Weights of a small GPT-style language model, trained from scratch on English Wikipedia: LayerNorm before each block.
Each number is 128 + 32 x the weight over its row's rms, rounded and kept within 0 to 255. Layers, rows and columns count from 0. Numbers have three digits each. The size before them is the row's rms in percent of the matrix's.

# layer 3 MLP down, 384x2304, rms 0.016, rows 145-199, columns 512-767
098:104117090146132138142107100162116090058115142179140109154124075100107115142118114149158078162191203136079079102131149161043092083208051131095088119127137148112122103147109119131038076158154114210220089121105045111163062120076132144122133105109167145168157151147155113121093164077156140115185145132105136109060135139121071115074156137172094113068134095137124200144125137168110131163168137149124093067122134086100124138153129116128109085173153105133169109153117152149108119106140175147149191150170119104068110113071136163118087127170186153127114143135086135135181139177141160139115130135136126141094154161082110116189110157153146183121130129147069164149135160172197089166139129116180137199143113139105113159090074091079131163109123098073178107096200065103098105159069129
099:097126076137163163053116129088160121149110166124156145104165192113100099068144084107137130156066110160128142079116167150088146173170097093158115108140175139120146158130108136117136140150111110133143115069098136127090133132113129098112115160174160137141131107084155177112147102098108145132115146115139148120108207134134159141134193106135108105111120131136157146158088106129171130091128074118193142083089092196129105124141160133130137084125153091125096120093158143117096161113114106108098104135090149149146190155172139116126072100120180149099117095115120137121122072093100165124131114149138175069082080074172122085106154137118128141105110093089088036132127167173101098083182129086089163166136122058149092130088141132179089154110109129085114168113101153120113094094128053
100:118111146087134093123133139170111098136109056098189079136143041142111149121168077101079168167158171157094127102134111151186127102137138194100089097118169126104145119124124152098093189090122090052152219173078133051128132074060087101162133159129037090130137178108124123087164116134086153111178121116071204122105161077097159096170161168135188147132173147111170178142158101141189122117125154159147097099083107150114111110159079144105153172147139132137188109141146152164163104111133161114106134094155222113103140140135110130080146112140089169112140081074135172122097169160149153166174097176119113116162171160138123111123142135152123161147100129093153081177168162090150110064096110057149108114081116183151174092119126098100079120148135037155095112087133112161150151134136125
100:132113096146128080108102148140196134108167122146112176090045135127143111100142127154153150141039148144125097142086156135096158066109141129159099164102130074097154067105116079145127137125102116161149116166183135143154089136163156129083196147117089120176137108157128132111189182092157154125147154166117115148124120110232129171095089174104097048107153113153178112125102109100054111159161135097136140086110168131091086172084062170112171168131173118105156167138139089087109071152170098130112152110092101187070102134164085139101142078168121165183122107087102127129168134175068127110106142149162141121130149117138200138117149165134100182087096185125127168118115094099122169080126088141144130116103163155096102170083102180151102171168081155137150144149090112112171180140124137
098:154144166116121137119190070139135163171119098131109114157198134099126093100144126141131092174234110153124138138145118152135137100091158071164157144120100220141184164179065149099107078116175132086194119101162147132132098122098139111167131134133094069101124130165115100080146134110086078097119152147096106136142121150150204152101066156094073115155139124156109129104156096158158105091125114082141140115076143093101150104124220143127145174106156050126167155130136103132149139129181176117164069060131150143173189131082127164101162091081106110109194119125145153043128203138142085145110145102158074115145143105101105145058082105094150156178100162064127173154113139097108129146136161202117120095172098163112137136127106128130160120175102113114135085138130175149154115132122092
102:143109171135139150142164155158120133196112144110110069055166112152065154107108157077152114100175107179129127142116127124156139151175067067132177086157093149170165164123158179109184164075167124137078120127098161061222138113094103192118085163110148122138091157157157145096099158095123142169136169170145118138127115145160141136148119091106129145137073198096148175112145107114078154121186092091113146139179135145143179181132096146127105087109128092107145117098132136114098099163132169091137143120085101090124093135092197097080106098090178114152069187143155147137182091106131144160113160146116118092100107155122118116171050118084179146120119105127077115133123121184087107113146085147132116124143104158112139121144178126141121172120121131105123164193115123108056113134107172
099:139129120177127090091118132098050143135170104125154115093155050185163095161088120098181143156129167199123091162141133136158097147096158155126115090161130159164100101121073105102130174154119117149120094132081150109095149134067135089077128190115172128120123132113060172074165152138077079166094129146173134110159189154100121093122129121184154120168114143169119109125051149175084094147138079129106112124083114141176071136120125110098097190191108123208138121104096119151132097119194160153132085102098094129119126162156146076168095121134083091050100159102135108101081144116163127102131135112120193151116123106153145168114154200122138174148154149165204167121183163097153076079092136135161155101158111110099137108111151082161140138136081195083157100165155196179156112106131128
097:120121091137157125169157151104093167149151120161150129094145135118141160127167192114146123221094110112132097074119125156182112163160093150138166083119099179101088178113100192124088105142224129091136131119129094188200123203107094063114110141180143106110112129079081119049133169119133085163134097114120092133127114097146109164187058159130057114119153093136134111143115083191189161117126139149107194180135158105129117128134088115123092085058107161108160139117062032128113113165130181129092097149181122164172173114043131128161149100082118137108101103098123097129100112174165124086115149109101124136131123081120122142113137147087102100075085152168159158168079133110144161132103126101133175167157144123095214126138152204122120137109088109123132151125192172146143139100130106
099:157208101144134133154192127142159126112117108161169089128118086103196181125155112147070093211132172079117093102138146091152200173177119123110111114141146140129161128140144200073087082223112143186064188150088134132203065116108114121116092113136084139094103125116104168064132172165139173092121128177130095101148113171101176145117125054121112116137150116152100080146079132146149128168164104225157107132098135151129145101158064123095139106155121130141189167089131064179076147096085099070163145167086173095105144120128100044095125159126125137106136166138174131113169095131121089157122143087109085127079129116100152136088083118091112167109123123118108055157104135123141074102152131141081119150154153139139119097101109130085145086138089139095125082134115142179121159120111130
101:148146152118125101136153197159163157169121126114072145125107112134082091122144112129101170121144120098149121134189063099172056123105122173097142118122131177066152121168150155076119110171165125131135126089084105121144123141117147129132160158114092163133142111129120119122126188127125154137126079127096122175133087183080147119109159114082089162109105147113132159143103101140094060088098094104107123171092150164085079060162135154090149109172092102097103219087160101091125117111153086140141173060080116188125145127166116149138118087160133148124185106117101128137138168167053129101138109155061147163178073063144150114144184068144118127097061164165212129150116198145163247072105136113137153151101147098109139118150169089119146174179202111109130146110119101144134121108133207
098:137106138083113145145150138069063148140141154091099138101105114127189096155089162152202120148116125116121115166147081106098102140141100175131096125074105076128122144116145109165117098182143102140107129163171141135091127144138105104095055156073132116101113103106096088052148153184098088160093196159134126083120139153125109216100158132104122129089116109112150148118113096183142151128124132143184178076105090138131141100124169105108154161083131108112130110153100163110126146123124161130155135152180092098166107152102130113174132123142066133111151191078119193125171095146164127103145146191137119155158132095158089119073133116139133093144120113179131093126094185097148156138108134149098114199176141109113108084083147159103080138125186141102112142157142157150165142179166064
100:143099116206123120126144048171170122127088095134089161128169127128099146192118079086104128071117065135170105176065137086135062161120153194092105118103133104135034120101101123117082079128111136199137089133113150187181132143143120100104154105186168127144066104157075119084119151169055123140169138146122086131108117145111146144104012121108148085149061109148127123104134094133147177162141145152125150153146154097119124136169103122097108119131053106116136153122125197131103070122120207128067115128106131061080226126147100129130140124166173134122143147198108098163105110100185128184152132143115114107082189038136176121163138129111150130174102108123130107116103129140166132130124111119161075104137184063107137143162160091179124159081174101092149193188117079138142107114097132
098:095192143141141167159139108130142109121177224110119109166194100107156111097151118069106125144169161147074167084143088133127166149180132176114164113100110128145075129108060142178110191063161127123066062105181146145086172082071128175123156140104091092126082158187130123112138088124117162115168168173179171082134106095091184124140135125089079123105177134178139127108166164165115111136151087067129173128035160196104185128138092167092141084135137161160111146107163117150080131139157129107131106129124141109089185168087126131109124117143108103178127162100105116139151108097148107144133161074086156202136165095065142121124054107144095202090181112216126128175101123138154110158102154058107153144150181138184171119121151126068143132104132135118136146083081095149101105174144140
097:039133095144154166125148130096103135102115150144112118128136161117123156145113174101031055179143135170119104125108118155141174124119128090128139172083167081182193064139138125163160100128207109191059141166109136146132147120126135127130135118088186156132153168116107157138098058138085125131140093122113131137152099100132103121106122129182111097147127187171104163120158089137107063071138189101126106120164115137122117116110144128111164150137087099083064114085099166136183143129108090141135100193077073135163128075187108173181161121135122138135112123155147114132094138122133047181187100119133151096080089108076125116140135138113060187110179113157139100111087151159128070150136127060086107116113088130117100112083079085126212097107068156159085125100151111116137153136116124
102:134114103106118169154127150157082141058097127125112120137101172101120183049120112087121140109011074126084113174086079146121147108124139147110156131094152155141112071131103150152129089047100144097118160047103107138106169149151153148118140117153188136125163110108165144130126091104036124136086084081111097145119142119126139157052167098145137084092117122095165099121175189132156173091139148128138110110148105167133192181150105135123120103078120135124127135075186128135137082153090150174128135114107131158196077155108127110144115153135103167148114143106119111144158123124127076135113110140108125067173126190151116142119090127113079103082101170106091204115121109148118105132170108198105154093128061135156143107080184097190107095139167106105114130087122142161104122152094058
107:102144119160133093171149118150125145122180188142117134122128079140069078089160131138191099159207081132130118193161117136142142124150121174100102146150172186095162129155119095064169126162150117000148118170086137118052117137209131136179147119069149162142106091128115119138154162099114120141197122145101177135124145120138131145109121115129092123167167117139203106147114115177096117117165134104128125095140112121110110149174115104101073147124125095067146135122078110166119155120132067108112162130117087165101128139136144128121146128094094123148124218121121151145145147166198130151130091079122099105163130093112134132161099153137146096145114140087140114090098126132081148121143075126023135070057113018135130119099147096046214111166122103184110112104129133151139128134173142
099:127157116101134135120083158098151114148076126130167094147125135082131125132081128150175136128144100056073136131203090092102136120152131127154110066091111155151157097075109114147102113106160119147122042129109137159102175120096177126116086102111183079105107115096105093118134139097096130109064143099058106141050160190097150130181213153127102207139091152156190120129142135087119091132118127052095125061082106172203069141068115087144150098101150106211117200124106100110065122128136113157114110142150063093080184107076122133104146101142151161149103099129141074160105161177137118146148098182132073053108187076122161173148102142086129147086142146068146051138131097074135125122116166139095156103109123090166097124102151068169100160202110141109185154122095130149146121132102039
098:081186137135104161114188166136134153111123119102156116120081070155095120123152168187159132089125125090081101163134190165128136149106142129133122112069110119135133139157094120133073117154103100127083174163119153148171119086108160111097177156163070065171103101158106147052072143152124113156138185076179124082106096098142155168188087152086140183091113131134142154141193128126148139146139146102122140134137156030176155136129099119179090135093143119080156124141136180124126144113181133103152116159154151130147181128075135152120200148106146114153170061121138150123162178136088213183176131138097151104101097104152135119155164137111148167147124121100141140129145149103137148099136117070129160148089120161084199140078168158127165115106196067133114120167128062117189112102184155
102:113142073092143056103079132124125121107116057132139145168081070090157145132156096206120151186164123138103146152121077157092154162079138117128123157101133149111105214159119106148111147118024142134063165142104129130112090181148101113124119085093094146085103144125175138084105129187088200096079087120115149099106129124130073137104104075149107118100095063140090099123084153163135165186107139092101079151102103113172086110137092105142119165086128196090109195113093149125133050094161149148136112090127133129143165098066100089156117127173136162053126075158163160141188130133149107176164149078162106149075160121058140155145187124128119103165061154107069172217157169109180186118145136146178116119193108099100147096157096135113110047130183119106101134074065147153109120159153142
100:168171096119159142120111151146182122191133123134148159172066109129130135145164096170111137167130088184123080082182143115120064175107124120105090123146103128107188170067124141093069174056123088149116092134137111114134114136101194097152131144107197145074088135079232105161119106110160160153164137114134157114112140107102148074103080075155131107106125100119123179128088192140100101078119112140140167119152094090121120046129108095069158138146110152136164120156062165109136145133143170121043098113160131080123110107140128181137115100120118165120234112221075118127127198151134140122054130141132104089144179148136073104145162117142119044109123117091083102159096045154158152120120102121151087162149102140145161141182144115161079116089076202111132146113125138132208119140144181
103:073155116171173095166161098098132119120147101131081171143138129124075127162104100127146185131093112115076119161077116158107154138088108173127057145078131133133184123138090073171146079158212157132125129100118114110153126111128139107127128104124141114070105180117051123160179122089113126104100141095120133142141088133129119138127127114157140102106139066132145092149176125091120151218112119098090120147154114120141134143163175109179148176165110167138145135119151126142111162094092158166075122108102091152112106144118114120162186118144151160144188107145122181154092119105157162138109163093081106077071122134160106157135147138115163053182146149134100131147130169088105198102060116145098143115121127077132127133127097144127078109115103156125161108154161116090119136110103109
099:162085143147115158109127150183133077140188126131124140105158122124150129130100124174135162142000104113119157078149063166161104131139094118155148132105159107116074145119155129077130127189137090154205152172098160129111165090185150143117081069092112108102136157071177154186139168122154108118121167158115094160199201160121141085119086146100123076107131097098119121136147103122092116159134075067139100146047171100172130083074139136166153098116153110158116112133155092178154174165083125207111140154115149066102147118165100111137117110159119093182163066165099109131170153175133198128085210145168116121133171205153134183123131141129148140184094160092126068157189084107079104155116126082096147142150127146160149141137095111068170135137142120132130152109121133160103137154135183
103:108153145102149125102145151193182178118172100087169150114177105126055088086147160135084132177134112128075125106130164130148172128133112145132162125107138184169093180181108118128177101145000152148137127114109124123134124130112103110095104153129125159132176118100133111128106173047119151151114066156153120116096138085059186143154110177097160172105113133171139160178095140081141186139160169172211075129143086163122118129084133183172140101212142103061101139133113129140120089122133094162149152074144131202065113178113075139080120094093141130093104138146102151073140098140105142143108167120169190128129197140077130145117120133160125127139115165093121142102100148132129072176056119105113150144108086149105124227152167043112102101147092061171093104095111163157186061124125121
102:125139120103110168130168088148110180075120084082144138074160113117106145214166089108113112114146125122121136189066202153104114087101114176204160117197115129156051132126106098138172170153143146132075119166181097150145153122152126118124118155042145085136099091098148140110144136199196152123129145124113122143157134157076154157129094177167158152090212135135030137104095119156130085116112189090102088153166165146141101128172176135133144123152110098131111090173163129201173133162152134091161112176196125154147146106075098166124143070171131150145111120099177119114156150094075133127128173146128195187204203082112139169107038158127124139147115117084116104077148098092098111133138135122120098132121153134121142152118127130182139114144080168148144127121130146082089125064144147
103:122156145066128097185099132133078128117078132127069141147200141087103210157170055148085079116038100208111183114087193119113113135102136096164215138143076109143093190143079147069104138131171120079158118119095106111128140091073096174188184122085164127129171128107153154108159172135124116103109147158171138097146101098158122173120173101123119137192119105107151095136121104083137056137091239102133112145097132134114106105144147114131062131155120093137110095077106110100128158158073118190108094142165135135206147122120125164099199083108165126108156133135163068123152218095117095148124130143148146103123158081145149175139056150095108132090132159139119127093090120142099208143126130126083125180059078131131126158142133116170146156114164082116151148135130134145126109090139121
101:095107093143171125144131149178103130159170188203150078093109095164156190159144102095146123151209092195133175158198150163108130159075104185134131146131171145123115171109083127123124190116152109073076132122100091092142094120137126108164161117113147135187094143146097108109176091156134105167157129159125098132115126161136093173113110146115140139145146153078093127143135132171164131101123124150101142107079081125123059079168073145152163095158129163108157119116194122136151131117141147119122124099081124128097149151179150124145171136100126123131108130185112120132077140182205190149166135146173136139124139176154103144124225115147163123140110097185131199106116160122154114112139150140150086170127164109196126140151137175082128114170056141161182161135152154165144053063078073
097:127106175138151123071138116096075097101139136096089089137141160163123146195089121156124151093156139120132086118144171092140134167103164105145126121112122112157070097126102066153077083134139108208141092168158157138059114043138139115138116075138165110146117130127128153097142108124086146159159079085143095105108100106085087098160088146186123115057117107144093124159171077085122176106131151106098068117135116143135082125097195158157109141097112122065114139084185089121149177145159075054123161111106117123092156178141100157123129089156135105150104093113128071097139094104119149118111153192143149172085168143195098173124180162122107122170073066174205070096093181119128171152129183096220117159099148122064126100201151107077146120115108157144168155164161112128115163107087135
102:112113154096121064135133121142129055124094121098177136168137198084061158109101046191158162152189125097161095104090111133127139192120163126076134109129150134119130194119123107142117147139104152151061095118091114104125106167143115132045082122093133124072099173134126188164121114110118126065087110125164153113056122175127162117110135168131152123166128152138081083138116127117137123132079116118168120118116146061054131111140095124159078120113090146143098085191160139138135099128109093151104113115141087146140084172099100129114120109155152140075143124103151168154154195147176126125106119094080150179082111190163158184111132121130128120107108050115160093131177144096132177111127149149137126080105142149134132131150097069103141087111137141095146139152090207102115162128088104
099:136097124138095113119163108159154108135108031120134109158088070152092081087174107111091149118143172157111140067116144071167137166156159078139117197174120146108175167129101111109125041105103082115176111180162104098114107120098111096142112115147154149064155098148095175084109140116093158080180153127153131066120118173133138149116117057137112143156163120126134125120119172151097173118097139145204123134128117152134108097114142108200096128159109127157072154182117176164181119101150144116165198185067078152140180114144129114075106122123127143143154147157085181097136150149124091102123099125079188093099092148158138124125127104125139095128150175135119082095135118137130182132092132183190191123129136151139145103092130113118112103192099126132107105082205203136058156043109138
100:164142127153100110128111121112120155132113160154159131126147123091106185151110180200103182141166090119143110219161153135132134158133076124153141111139094132127074172120173120116105129074133107137102148130151145161141086114108135120132059174126131089143083137122154179130159157101114125136049133143104138090105098111099137108107129122107174124116086139132141141134091126166175134142146152129109115095154157175077131106110137105148131159118162127142156204128133060150130177180113132112175117051138115102135104159102105124140092161057073170135132126114080138142133102081129158092181128138078072175116140160180171131162149109167128132109136122149048164122092139163104118111131140092114090083064153051105145186079146170158139120183193077139116129112117081148111114137157185
099:105053138153166131135159117083135092163094103186106081139083124092107090140155150135146221093092075088103132137125175099103151161143122163138143116086195160087158127163160156142158070139118114135120117119109096117134162122169127056137163060160091146166197134090128179126147181127088108131203138056160185148196118086165136134136155166118097117091154054112140122134176069088117127108065105155115122204080108100142174165094127091147116142095102130134095180159123101105167155079145062109146122055151115139145091136147107096139118137097144142113118095127206090093144100209171137141103069087135182130096187107147161137086138068143142114131110165117106157083155162067137115107165146135091100091126101218127151142086108131114092113120141084149121079093141069155133145170161086
100:136073137114035154109193106148136164128100102147148118104105111087113123132139130102083081132052138181166130166125126118085172111100108154114165118162132156104068121134083069129093191093117151154108178129152089148159103099160116112133089162121104136166129139146104126158140114114151137158130087192083137108140121182139122168152103187134182091120106069129141144100130120183128182131124140105133163112138082146197109078103168136117131150066138113067083181134155134104159142121165126117117109166142098165119136135150142185088080082127153053090169146107097066169091155083123156100131112166100135102142157095110173096181141149174169128124090141149159126107127095107133116159181099110172161176132121141106137102151093106151057163138107144140145143114109154104138163075108141
101:167125099140105129128137142136182151093134112140119158103092111212109124121159112122127085105193116198189137135073184137116162191165114135135123107117073148141092127118062106187128121112064170125101167131079158141147124163174138141095137109148158095146182132157141141141152100129113163118130140133190175120164157097109106088129153116114182126131132124154133146135182154106094074139125168122134090196103058155087198155132126114159116171112092045090123134147121164120127123083063154126127081121139161129181150171144132135142116126112152135155130104173162125155117111161100142116106184125112164090073148132142103128075120112192236089059127132103167098159170110159170096148134161078097095125148125118131111058094120136102144109134123121100079116097077069166104146113187108
100:120107096120110164118134096077170145096105130126093112069076140159112171071108146096117084134185101122161106202163133112141120125146103133124141120102110105178107072154084152102148129145134148162111131145138088112149174145154082143194164107113161145132173093137098105116130149095165126067112082124090132136143097143161056105159132193122121076165090103124148170163060134152173111169105160124130154148100187214118145140120101125158158148090154070169150169114118097114132109145187154115153158109146148205164100189075145144148128186102122100143096123083115184164157143179124137105162131124152084125157109094109203086078107174102129106129075092204088105111140146113091131100111060152139136131150141172158145130093124196181096114144126115099158139105098154120142116128147163
102:153092157093155174184143114125088121103113120110107115136083109123149114129114125163066114059117174160130136144128122100126132102124157094115085103099126114151166186122116166156138107119133134216115175110113125106101101094127180129111114133130122108184155052095133138120164148144129134100132065225127148097153152102115114189088169110115157132165112157121082085119170151074101124092099084143079080083129163132094193090117125111146118127086177163121097118160098137135131105143052127122145146069104110160127124153127096101078085159159082059096160074088140092131126122158166099133161094137138123095078074164103072154120107138170129159152109071124096149127107143160116075155156175124123071116107080187157144108149189131122082164132150137080087168189092100109042115182107133
100:137148152147181141130077159104122154112168126155151121144120132096152167142146139144216113132116099106154120043106131108099110132138128142132132162185145198082110099106118134080163121110088181088071137118104109082129153149079131142135149124157138115118167120090196147168105126116118160137103135101146099118211109151102146164106123085121183149107144093118143122136131054074065133116144140165124159182255155104111103177242140088167101116156089161174101147149131127124146152178127105123132125163104118156176147191128174124107173151109103128163140193146154133092123120137045148099076116143128141112087089162145124151146199183154140074113121124051101164059161086136170205142140143115205124174151109161148119111083172109103179129155142025105146137068110136095155094155073109
098:131126051115136132137106126083132158140137148159107116113139130103170152157159128196158174098116162136167102184169153122104120143092124126135142142098067104141160086162159119082087105178123181145091106118175125120109137132116131139056175125102106152064112155134183095106174117082097112086186124137129115138164145119090160092121175134116133143110141106137093174152069121117134142056140126123135170117160152102133116106118132147130144223132133115088131108137097208139106152089164128200103127129122096172162142202094118173085157142128122098126117099125125175187084187140126176129150111122131142120109155118124186158176161087141144123140201138198105098157103178096096116156117106188168121154102093105091070117151138200169147182061125137111153168202163106143141061153123123
099:141125104092150197144188120090136130107159124131052135078143109093114163092096075192116116132139066133163126150166109129163144089133118135113139097100158107151106131094122087153122133077086151066133171176144121101104110053080100151124120137153105138084187124112122154125132159093127148104114146085086184104155124086196047101176123142106148042051164077130096130105103098163114137068136140157144148120121092140107109099107132150149162108136105132146167145120112130154159151121126048154132110174144088151102125135134123074112093128089141099097125090154154105197092103111188110098110144153159115145145124070154164088120144054070134162128182128212145148148104160169093114162090148130087113122116177097174124111136140136081100125110106137120153131139114107121108148135122100
102:147113166104128076103120134107114137106138096075131105156163086104145146079135067158143128081154096152152124146132158142137130139135116149137149120147225152151178179122115129146155104135046136132150099093146120115107138108197149127126111144164106158165101113140113116174158129120157146091117162124114095137131089153182162137147110173154158145064113144164159125100193127103138100167175163163143155150100101074107086069172106122163125133129129147144165147158147150071178093109110151132205100149074117113091088115152140113113155137152119120162137147112176114090148157170128130049106087106140194098158131226217116121161169152109136147129104134137103183109152208162094115205106101179126121104101096214073120143113165085076164112184130088132134164089202144132103117088069113
100:184109120171046157107123119102208090075150177095172101107114090070134076149189129078137086093088110167055144166162131086135114112179118105165148185083082140198130125190094121156141086172119157185113128138131159131185102155176126164138079132144188109171123119144139183095182165136106117118126083173153120128119119113138137109147189166158083131154124192119116134154129158156079171132166141145137161150147178153129162147120128126143158139125100155145174133125121112113148078145131097078157150169111142106145133142082177138081132148110111147076146158154134131084112099155115103159140134134107130083119121182071087181136163158164089148113060135146107097127120153111098115146095101121082138116169115114148118120077127207114136155094153062064159173157153139182124114088081082
099:137092174168182077150141151106129143160107084099129143158157120080190103109083065099072094227147147150095159162078107109123164126117100117154107154101157155155120087176195146136128111141173162143128080178178176173112126129155181108138137129164064100146110187177127105170142145113172062102116089111075132165117139126096132087108115168134082139109157099143132115128077091108181145123124076078108140173157125107148182131177104114123128071090127136082097144097190162129154126148088159114081112102077146160108159134128155134106186160187177156124124067100135121101113140092142159116114093152142091110134120097113116135068093164088114133102164130170167094170186135066152132167139152108100147164121170114121111085167071172185143056153122131148169155123139174102129079115159121
102:165105133112121150160166165126133103161137167114158140169122146124129119117131193115165126170063072101121149065138139091150156134163094122126153073121182124156110158167134135164108157130186089139104149099087132077111137204135178118119157173136127151146144102079149118097113161135165103171147134121122168098093061071120137100098193117114100114151115110116093107134105038106163112059100145095139076105100126154099162128146104129100098106127101120139122120141171131159181143117150078174152156172104085125145141116136104133135173122134154078156160092113140078110142179069039102138193102082134080160099157142111171197140125151085156174148143124185124129161134144101109137093141175098099189141126114103082121113092130123101124136152150060124127091092168137104200125045161091
103:138067099089132102143116120138155124117108082120169124169181066122113115167145084103086137116034163122134132040142132098131176142152183124071067081153201089051138124126101105124100124100146112128113112135085143166105165156158092150133184160112117117080150131114145139123071124100122121130133130107142128052117172141139064138115128164195117096042148186133079107161169127211168119128133119144083159104132161133111119111143167139156163134072107127148128179150112136124201192161133193117141178110140136155128121161098153121167127092147140087135178118088149076186162182173197204155073135084140143143096138098138118112167207142114115187117183115154130179134168167092136172127089132111148099090148109129151130172177157084171128110165111085110161121108161076078123094131094091
101:130143075120146094222086141119089134165115092097122160097125165152174110156153154099059051131035090109168123153128164098126150092155139129079189103107088098108141086131107172122122142084115088081123188163138121138103140132083152159115124200140156158143111146131121090171155094113121144142107155157180123064130138178082066080106134109132089101159151199084143115108103083109150181108113149105122232175136159166132124119101129152135139147136153101091116106052136124114157136103148094122113148127117113115105124097150125147119115132134156123179132091099121099141128143092112117121138119105129062187118164107170165130083111111136123124181223145131097104164103094089095052102193096099142114112144128085127121178160157159123123166146124054124093079155075141090135117136079172
098:085085156134141102102167127115049110085139111134139136116073152121165170074203093126127146142137119053148115073059159147122156136126151084154120134166171122141164128140155102165140137148137074094148160114153155149086140130161092158124101089135120128167121090114122089148115140105097131147123109143140136059142142096162157170100056124174134137106190118091142081086143148107164033129104059100158159182109106117121139153121128099131130126143162134127131112133152125150156171187136153102153093175159149143150105152157146207210101058138111094113120112144129121118176144141154147132096157113176077113106150032122120110135139142116138126133159152152113074161146154119132118172146136165100148144135105131089118096153138092107144124139070087178112145117102123101081180134172165
101:094124064119127173151084122120189137060112052161089098123146134118120143075133124104105085086238137138141160172060141091138119120112087205090149136123162137106094123112153129147129198095120093081079076118124104083152139136191150098111147134110160117119084148166080132072137103101162156124174098116120151108144185089068188125102102120139105128190138117128127058100105123176196141081159116146113123081101142157154122173074098107183136191101137171158062140141062121093088107124159154105165143087120154147050140184132089092076144104121108097111158070133073126162143142097108149091172123126132140170107125114123098142120099129155059156104087116133080141143141129048165112150149086136146143095145079151150158138104083147146129180132139113115138089102141158141113184114098150
097:172071131140148151146134106126161170182130155139167165133113123151101107148126162093051136143162107102163115192151103071129168119137170135107168071052120150108090100098132149137113143106126110141095149096092081088102126108125176138154176148153177186156078127164131112205162155184122111127155157219130125100119084135104096145144211150179163175123117096087139195100114145133095115117141105153092091087132129124151130095144104149102080108165137121119133117096141128130093158110150099089185191169159151114149169073149128148161088115120162179061147129106098146208146109122149098172064133107108139109078126127134128096131093160135153207094103086123070127068145115145174118124108119108094184150176122129169109095163149122152147174055110172105183111158168098136114095102145156
101:158100124109137112088123142111107105122135180158094148155119176138087125095068147114141117124130181096183111222100129177107104182131197106121152142161124106134089116143158134117127146191141118148118147131108130096119170151120158126148114124084151100123122117118151122109102106129095109119093117116153108084171059104147123131047213115155096153140172142076144134144121110112167148072080149115100098116126143109097129123109122064156153074094166086129097112169147090125104123098141160108136156124112116106170135159151085173152144190127128154110155127159136143152130158083126141131078147096172149170173145225102129169147174102141178123163156090083122076137144144135125116098079186108097170141123109084060114100114161128109126122115164198129127125100142150102101114119140115
103:160104160153083127122158127151103084145119146197127094097150123065132091128106093130131133123225073116154134084095138093175144102159086148126165155131159095170102177125106155117111091181141126154121154079146153128126114146108130106073170161117140166164128177175108099052099113172139148138133157077138119123156175145140153100142125128176133118091189085146188144097130167148068181123128150198111086122067054161164167140109114103119209114115130101098178154125089137085139056127119155138104131122169159168130112159142146158105106144135103121159159109116106111138095098186159179128114096155135080146172131055133110077120126107084120145105147122146150125116129144116105085108160182087146081123154168216143101131086119163185185112150120121141112130163182109140132106106140141
102:127115100100129109083202154148145164101109110155105131160126080154062157118176077087180120095161144099127146152112089104156176082089136132091084096120125147181093120113158100142131099091056135141147149145085093157191179111152132177091151176152147103155113117178121158100175071095126203170083072123053135121055128122106126117141111133072183128154123056098121121142133141106136171110127091140099089107062116150131091132114086157118123101106174070077078096092123093092108133132097143098114125142124166122114145150103149119131146135119121087107150098141169050103151055078138138096103131131120140141135097159149136132101051143120155175133166114151092182080130104139138110154172111095120100095119145147105114103144187119104113171194121114081079130090132047170115074138117112
094:148201173098085159130200128128151169080128174092159117162168175048175182136155152123115069134224145119137096118081155079142108159126067089145106163167121107169177128168148087116107079096111108118130099088136137111142114125170159199093091118124100114111130125187123179154132136137187120096157077204149188182124158078110143157116116138092083143143155163104117122136114088114088065144142106089179150081150208104110142138128148133124130134153114098082104073109113108162155141131132093124138090123146148084085143121171103088099120128149096107109150174134116191108120181075091172088134167186173193141110123090111108120154073119145158121108126160103163092115121109167157136117065181141096167198111101073104181124110151160148111149126136102138128133129118143147096072131192170
102:152094089092145157113107161098111126099133130182074070136136154159144129159127166183115127095195113113112118123153124144182090141106120132098118129091159111169178115110147161102130129135140229111150108120134151149150113085111146112089128146167110096132129127096092120129148100127118084161100048062183132146134181120160181191120170109173142113141130121118153098148086133147102155137115136158143175186130140118112074117044036136091136192104099096138150170169145075110155122164111128133145166176170068132188125155118095125138140143135139167106127150126119145130135104130064122125128148157092157191093044089132134157163149079158078097202121095102133121115054136099083124100150106181140106096133112159127150111173153142138135148170119173201100106134102167152092124156096148
100:159196158119136142096147126161112120086104101150137103157175110092063111141097187097129134128059150116125091117137155137153177098182108116130141164133190132057088159188179146093090138134053122182075170166100120189090159138078102136184119143124157077181123097097161128073157111138140144103112108130170136135138095126167081076145059142134067093144100111131082165118074204141104136112147083081158135143156119104143120114107169121117115152096093103156108126145118143160148177137189141184127128140102169103076110129096125088100138119100136198106140124156133115156175119134144153134144192102109190144113135160103114098145142131117185100082128142163101072163156130136122102180134126148146129115092170115115115173173165142096133184123138109126149133102138151074099092208139180
096:144116147087105144145159151131132122170139080111197054140129119128122129150125102105175094084133115143134100145113191135120125126179129148100197075155106155183126065077053126162168123125130173189139125155144128118110187149078067146135093131140132101098159153174150152147122117170127138128175158115120141167048099110086185168170103128202154109060207151159135074117126185115105168134146135105091146178144099139115103092129151119173108125152097060131113082125125077115129125092150136136155134126060108109091109119113104135153170131207128189212151099097112126099149155137146109099152117153092090146142127108108177148148132153116037162162145135121138161097110121119146150158131122143113145138164158154164128195139127104145134078092132132111138103195091065155106158189130149
105:099099133152093145112124121128052130148193065165167157130233132122091115127097116129160096150140166110124125089122088160123129144124104116132082119122155122162098091149116115086112089138108125110080096137153134106158151169139157095135132129122126144117162171114115111151126099136159073173153169148148141095140074129104152132125132136149108123123082105117132162128142160170132120133142133118061164154145154133178087162121083110158055121092050102153094119110092098134115156108164109162136161176189048100096147124130123116161113114124130134101162154111170072055084109169080051134086155150114086126136120155090170098142180148186142130141184131149174122145130098080130190146157136127166187094130090122114033115070065139129079106163116129128174085133089133119078116083102137